{
  "norm": "layernorm",
  "norm_eps": 1e-06,
  "rope_fraction": 0.5,
  "attn_scale": 0.177,
  "init_std_up": 0.0784,
  "lr_mult_qkv": 0.7,
  "decay_fraction": 0.651
}
Each number is 500 + 50 x the weight over its row's rms, rounded and kept within 0 to 999. Layers, rows and columns count from 0. Numbers have three digits each. The size before them is the row's rms in percent of the matrix's.

# v: layer 6 attention value, 192x96, rms 0.0702, rows 83-95, columns 0-95
# o: layer 6 attention output (transposed), 192x96, rms 0.0916, rows 83-95, columns 0-95
# q: layer 6 attention query, 192x96, rms 0.0957, rows 96-114, columns 0-95
# k: layer 6 attention key, 192x96, rms 0.0941, rows 96-114, columns 0-95
v83 102:557508446484544469458570509478448496540570496409587492482508524512483570418478445498483604561399499544590461568505492496571483517493585493455464440479513514428503455498563456403479503618497479471494416462486535559576430558549520468428479588552487516477484458537512571472433613556445507479
o83 106:476548484478512493490370480439476499443476517541455573408478530435552493541484563414478500458503552517535463498506574496508458456522401481413528438429588506508536433472477519538556470535500524518550586418575512477560513545388497432507542479529437620473473419434522542563585537531587508481
v84 106:429606473491478479532475489462537549494574415401405446503521578549479591539477548516492545452488535522518422507574391467457516544462471511526498406418514471521497566471441451442534439498497539547453536554537500491573488599452544495533494524469448470522334454469540503462586448511480455501
o84 111:540509549468457561518492506431508553510440531454561496389507497423569509458447516482520462462417474453491566454531534569467544506462568398475484614573606482529537512451549502425473516414463466512496548548465483542505502487531492474534536440391572496420455520440456588597612512517514512433
v85 098:551514432428557428614601562541478497537592540491525525429486531501440507387574464514489511462475531484564507506458537524616474483422616489440534461441451473454437529517548586468522490517505458549527513488472524574461450424484509438561458491552473476483511547497442447429370519506496452536
o85 104:534567491497547436542513480494466452456539470543445480485503491352581574563402525528559558489527465537517438483484520434552402464521424561479468469434537441459580419485452481476531498573611454461471508404535531364519541515412569474477546541516520575485500503513561546543503520519531524465
v86 095:495502532446498420589456534487445442440569576479565493546478450530502485538536483552528479428504621465504455439447508568471502532545463541485499557523426473473466530485436441449495592570505483448472540587461577574452543522470422420503496404429571392490553488499513373505533492544438527486
o86 086:532478449420454440464474538572569563499522493429596551437546585586443524513407514575440508511501483480422488543466544523523516439437570467623531536488468532450620430559521554482537474520454439476406455487541535439493498522563512512513545457494501459466469482502450498524554517365461474567
v87 106:564557481589454432507504451537514481450518464552449463460496526544467510465417507476551432510616486404486579536439477514388509431447515478378499605474482530572494442486429471545480545462561500498488480443571428498519463529492440539504499409551456436543463375538444518500447467443472504550
o87 121:488485455591473435408567557482591469493534459397450438525487472532449488419589612427550516460481514480564473533515501487501543528490396544466433487521444474502549486559527515537490499464452478537476482554512514395420503570510479620445459592536513531602562501472456516475570565468554510453
v88 106:490506492546519525523541459528432507519519576505495529473493493535447428543536516423517537516561443414551479493501498552427502497558551507427536499486499484415480461479556516571445506534478576488534518473484515507513440435512580427391556568496412606527435523522448488510485740526507514455
o88 097:483568538523485542427540450468400499555467508560441548485507490467499562557480585472541465500513502540526463549537419439519560582484466566577408493506526488562565419501499513482476510548328487496537438517545469597584515513391468444532484560512447564419534430547520501441514429489516464471
v89 098:503511489492491422504572536494521434493475572588485530467592547462569466568539462547514471521563453491557495453556453544628482471453544524460492577498443476501494490535576483407476547441535479449516395406438510452502481607536511569504486586411431439494464431500487455394511549483451441530
o89 097:430528411441428474508513462544421445496592538597546451457555386586486481431538572421416491456464530564558480558527452471404547528449455552481513526538462465528545464569494535421540482584525358454507490523596489516486527531522543548536457498511528542515505482444542560514550496457508495467
v90 099:536430484607478514431438437480528523567484526560421490540438497493516561528553545535447449469489520526519474534601447533461531438487532486525451446508465446571507474499589504510520426493459491458447513563508580566482444439519544487392463462461424589524599613421453480528541517487543614438
o90 103:534513548499448443552536466423489512507492530493566394532561440575451559572510501491530516502417506512530591482585462540571507566544609389514497497467534449552497549477505532491560513566505556522630406493423490486459456436478475468532522504500443487370433508566435433525466491472480428489
v91 117:506576427441521503514548568538498488479522550462469382459484529525503514468409539440485523430483460445526518580418476443490493542496400484423461524490534612505449508491427503683533506508447567505455505471505420487574454516517419510557483562514476498523496428559488488544445538443395449517
o91 120:424476417570524474472473559450512522535464343439463574467426504487561482476445582416470529471541541561456491412463511435512581530418380560470526528554447566496476456442482503453454510467530521516498515516456462549509504580430569569494558583490549519512544517491505544489500558547559593471
v92 106:543531521466423497435502542544494508448459494550477469574517498485498516492427546515516464553383526424545391422473517509397502496566460549426462540540487553528411491494412469614596613445531549500481401534550540461496508475493509523607471545498591480513557456600482499496477522537532508455
o92 104:474400398538473517504463512508539624455488460485486455530567542582560532481448527368523502461535480493427448474453519491451518585522478580534493564582545513462546525565528514529474510435508566577420492537394458522450454540503584559491449495533521519533565535421418432445494471535548428516
v93 101:438550430511506535412438550512453478492533462516518538495494483493524452537403632371519465581569502449507554473537499529521501407547432437529534520532475444430542479477454531424502488491500449518485589551511477464441520604486553500468393477585506624473395485524497545512487441544444513505
o93 109:505517515539484654512547437479485550524548425430394510519483552497513459427567342509463461470561526438564518543553552454446543509502480566394460466572476551513420517558464474483441577462390487560531466465591518511479486515549492488458492540493501517450436458562546511518505499543426527512
v94 094:488466462526465489512497556477520454384548405524473528517511554397567585428464428455443519483487528589562448486497499458519575476485462490580485496491482514561479593502529490465588579585425564494488530621433584533447505445445464410565570482443525546531511482461499476478482439535504430441
o94 102:543521512406527466517483477444529628565459496462602387504585513470565532489442471542520535491476476454354528533424575496587447422510517431476518545465541496509468498471445470474518483492613588531587529419588518515502538482550548396426505465478519478465467467477498504507502533516441521455
v95 108:474564562488517475499383504516508538528498461526496618360444445521456575494548538442492452504417450582529510462572534541465447460520517524551553441422520464558504518509457443522484562426466573429553417477528524548534554488483484487477536608542486567498496520513388512410580495546573493500
o95 107:566458507576447542479512544415373552550501571515479430546507530494544481528545473534537536500464548478497567594574391523580509516484505491537454478540581507451472555447483485434494571497383472557509539486447445557528418420497504504534543437380451444512504578463540505407547444516483494544
q96 085:467536459503530508455472427528529539514515438465513398359428540454631421501385510522501446513579483511518488563500546535503474478525540514469520550495540476583509442522458530622489467532482479596511512370434531409546463461603532491506467508505551518499482519536454409488481543458558545486
k96 087:538487510512514538641545565493529453483440468429453477540519597473448435450485529503487483449476559496516505492514583504392496446445359507528465495487373445442503495506472519534438619505531477493442456557513529515442523502507478542480416527464490482481529633547530537538388519461483412493
q97 068:458524475538439476486523544483510444478465477582547495437542471536459586482530477534499538558456551471430493464477567431498564497562473514491468435603432572518554443558401445468486507580477510351444521560539538365518527528449563515579580521512499522571541495492497480487377502462471436518
k97 067:525549585560547537544495426539464432479473547406513525492509546470484488424552550399451502389490527524555479539468570392501534535486488424403471464503422436475502519561558577583536473457537473557571460498612519441477528518586472602463427552478479487500517527484502562419493538491557521494
q98 098:514538550409585452494410490539506493490573489411459537588516481508427519532448541449493521459513442467460571607499480531526429485473534407508489511540516537493506565491633586482529459446544506588527554487519463583523505487502385554475415442517482424497464486390551491543520479587471439483
k98 108:473523447506507493513431526521522544496416518455497538423465568476530408561434468527481558481498523511505514537506573490505427505539528510521473558539498429483395492529563541528442551475536349492481489546545629567489533384465581393531448486512573528506503607506544597533552548456510442533
q99 095:406547495458649433451497488491502574467538482462482459483445519414562409487420479396554496513571450433466515618437468538501399543424534488473477482469563563451490519448563544574543486455480518598505530469501564554548507411517473448477419477529572479499532513479507522470544471517536454485
k99 084:542535539581493514555584505539610544477442495414458526422494465542518448563435515526473564431577559523450448532478601480452492468510587425430422474522438441460441527432569554540514539461499396546499505559598542517463500449507542453494494438507488480509516544451551532604592512449498474520
q100 117:555531510475548487456451484543534466496525541346526539506497533454483480509433484433528468503506506409467635585535533468522411419500537399496489504505498507498465602440575599504503474405509479583527488490475390568596513461528426527470466509514472438508458487413524511502466468534478402465
k100 090:504529563634514523481552395475547499581426492471467460442480531474527406544465474568422436453516493540479503458493495409520462505474542416432427502430555454463398436462502501491483583478528424491546497585500524522445505534528536445544540502465485519541606530458597503522537594429551558528
q101 100:412512518535485505490504557495426622554518521525494405437448489459586478577532480498541438459469521490434458508523464528502509570492608518496452422540623500531423484459526389538505457506384503478540497494542567539420496527522587428543524479486574546543572591568434505456540485475471486519
k101 135:534488460472486482511506475506464417500559509511510492466553444513485527491596551493536464517444533495509468451560425514417585492497484590541568431487493538492613573588396487495536508517436605505496487437474364408502478543492489586548580508562469455471465451554466436476415475612463498533
q102 137:435439546513450435493490564547372598516492486588495425462520469543584517573524495582531508495412552549479471533544474568473543584488576576460501451504582532451492432528431342490528447554394475475503541558479557478420491476514556489520499462503540524502544550536453542499547514541467514506
k102 087:499532458487391447536456510568359531484508498548510562512551482549466467494603451475600447561492566542518492492533475506512579485531449586530544415445461476500584526544447510585551469557420535510456489427532471404559505470507455517578463495562535520506435527561440472499440471593509406513
q103 076:443505486559508544458565462500372505464530495501525526635492492561364444459506514469494504510550522460505555431581511435494536433494372535565598459451414503493531458531543586468509593572515467458444427478492521393494517427502481574466462509511509453490466456411505518532498460525538491500
k103 140:447540513484611526481455476492525511465501515486544486555492535429572453507391546401450510416497448489552491636482524467527407522429520382490448560575559515455439494471533564496450561437561451428571497589533601556488545457514532496502431483447507503516507502426508518465564538443512556492
q104 184:536552510475521543487541462444616395523532515397540527563482568433455496436478530450422533526575483499485519517427507512551429480534442429545464577524380463530482542456566614497484517416619524520548473515483478513543533505455426526482492575477426480561437454512542456520431465443516503435
k104 080:527612544410548519491515431428622416459562481528520436531499512351561466540454529540431541513476467444411547519592454535464447478505502395508517534535519539497458527468564471387459463462606463564533505477502503555564495568502499481494480453474480488473471515429589491540496488468517467446
q105 081:548497479465518499564438600564514507491463499540498460426581425492576455553415442575587429490524475483468457588560459539468467405530595523440539441482567538499499560543494459508511474445432520503449554553513523492506460480560610447513472435619538507440587566489512557514493492526488532593
k105 174:530444460553412465521516506574428555510508470525461537473516447580496503490615427542571459583551528549500471409489469542503624435527438607522550414438468529500554507524470470545545457580410574468419494444538461401518521512481450493480519472583555537450476469551412509526486493535489474532
q106 094:389488509476564484441433577495350579462528493514489465571519571465500482599463588488471565513521462527471509630429457493507478468459501506505428537548595455446495545538486549512482493498460494498592466587456438506439468489489378474516399583519456475528498500558509541475555490536530467538
k106 095:442437489419525479586486487486451572477536533475497536499621530548496485512539559436510510508444537521635467533469530487468541416482558576446523418562493506438550501476484560476517510490461533595578495559515512453440518540490486629485469499463565413545505523503469483458434473602437366478
q107 094:576484499572499473536529386491461474502483456513486485382527480485493434497414494548463489601495500404474586575539488517522524544358515545526511533582560537410500433535447439447495481524505506595588479518409519499431372470535487471468534463466453516541536509515508528540451424554501467557
k107 097:487525537494443481580434516508563537385489547546547514508478504465466510458555506502383544487470459522526475399471419542515521463439525422472438477558439470571480589528545433553555409546520463584502519621412445478518512465474526477455494484537553471556508534575512602548479600426455471488
q108 090:458566434521582519456540484469471553505507484357582542545531526503611450508497536453584541579562466464486490503469514420566523548408592516446464498477470522493491539481452527450543563429437455534502540462509530529521565486577555494576477567472553446452575436460567527533456476376515515449
k108 090:401571506513422507495458541419505445488550388473516597497519499554488402468525573482529491556473552490499492589490447531429417486453467507517454502503536531475514525596389497492589501521510509577445483469423439554578480560499512500562512525508543555401542484508482396539381430482548495507
q109 091:546502494544580552431417506436446529482507536560421461537465530418535453531649451502505455530472494480495663486519515441578476528508440550500513541506536517587561501387487469502512467540508576461497487509512443491466472540540522407499486549488483487564605491548468425432474521501409409496
k109 089:506507533486476518501459470466534466529521552547547485427592493477449531510504564526478489556494536539508579462588488455470518445544549429552575482445576453542459618591490488464530435490466485422650437546476477391542413555551498453515548571506375421501468451473533514462493577521513524526
q110 095:530517441529561566488518579524429541456520520450527483459536533414480442570510488560530459514419559431489518529539503412499453487387483459426488474567518518469524572492531473548421512422420473600542538502604515527508452517546541458562493459380576439569566541507503518439525512449480456607
k110 100:501547496492595533380503525537482510526536507462590556478539494481428505494568629457475373538493528526491451515477517453434564520455456549526528520514439555440517570572404485510563462467557468436536437489456487402493416483429444552503506543516572492595519487528460449460427478485562408487
q111 095:433516544555394522404583474539451504532526551501460555551520532532478455532549492417519494483508517430458543477524531523485570439489449565517521489544524509496435493387517552489548530475449470471568432526505567468583479504498439567518426571474558598548432457586378520485580471492396431470
k111 098:510524531479535538423445326512520454519589422523522509406524523472492433503556558526458462408480499582502491505650468557402509438512475631576555527526538484525449492526542516416480577519478491529548508517544454510485413512523555510498488433444484498518454473535489504423480529499435453528
q112 095:511480579496453429466493532479477446439514542575488496557464441469547419438497481473559489450455462472559436591509439516493439471520457571488454590507550579424419544482632426497472493530456474485501459420561602519532469484456451465448478497534558455497598518506476568592502525391515455435
k112 097:498498401560499423414543446636479480562579459479423566470513432534582520523573534535413464482457534492538471563532563509566556509417432465527507443399547502462465490494452499547500509468582476446517546488570543592484471521493532592486453467433544406455461484515446431498529555470469522481
q113 099:447557437439601504469510525494533502513483528463504382592511451498546413491560388566513486509581478446388497585480512467512489450488521507466521503559511493505473489513538504471419595423507578492518579504614536468346500540452432517498499435534501455539528523446474401468487519481492436516
k113 099:418584408497645489444416449576532497414569605526530571541513507537530489450438555438525492481581516472493487469456469550464542485470505534477531445567463519550534494506447486485479484463530502471530476514589565337534507438507526564486459604529478444501531471409444466504547484473545496530
q114 095:514497464461447533486445428510548458479561532450380491377470482537466506489541456554488453469566493484503513478475421500441444490519523506456587528446568402554461474541447548533506528457488430545520406433506514512462390528552576474401452471574565478527553495446631507493522537567592513505
k114 092:504429444564512387532537511533508480528473516519505464591479441596456482404531463505528556475401494457533437413444576506523521456570507445496500488487494436482552522486559401467531520524583443540536515540602541492424554401430426437488524454463457536509591485548530524514455616454531490476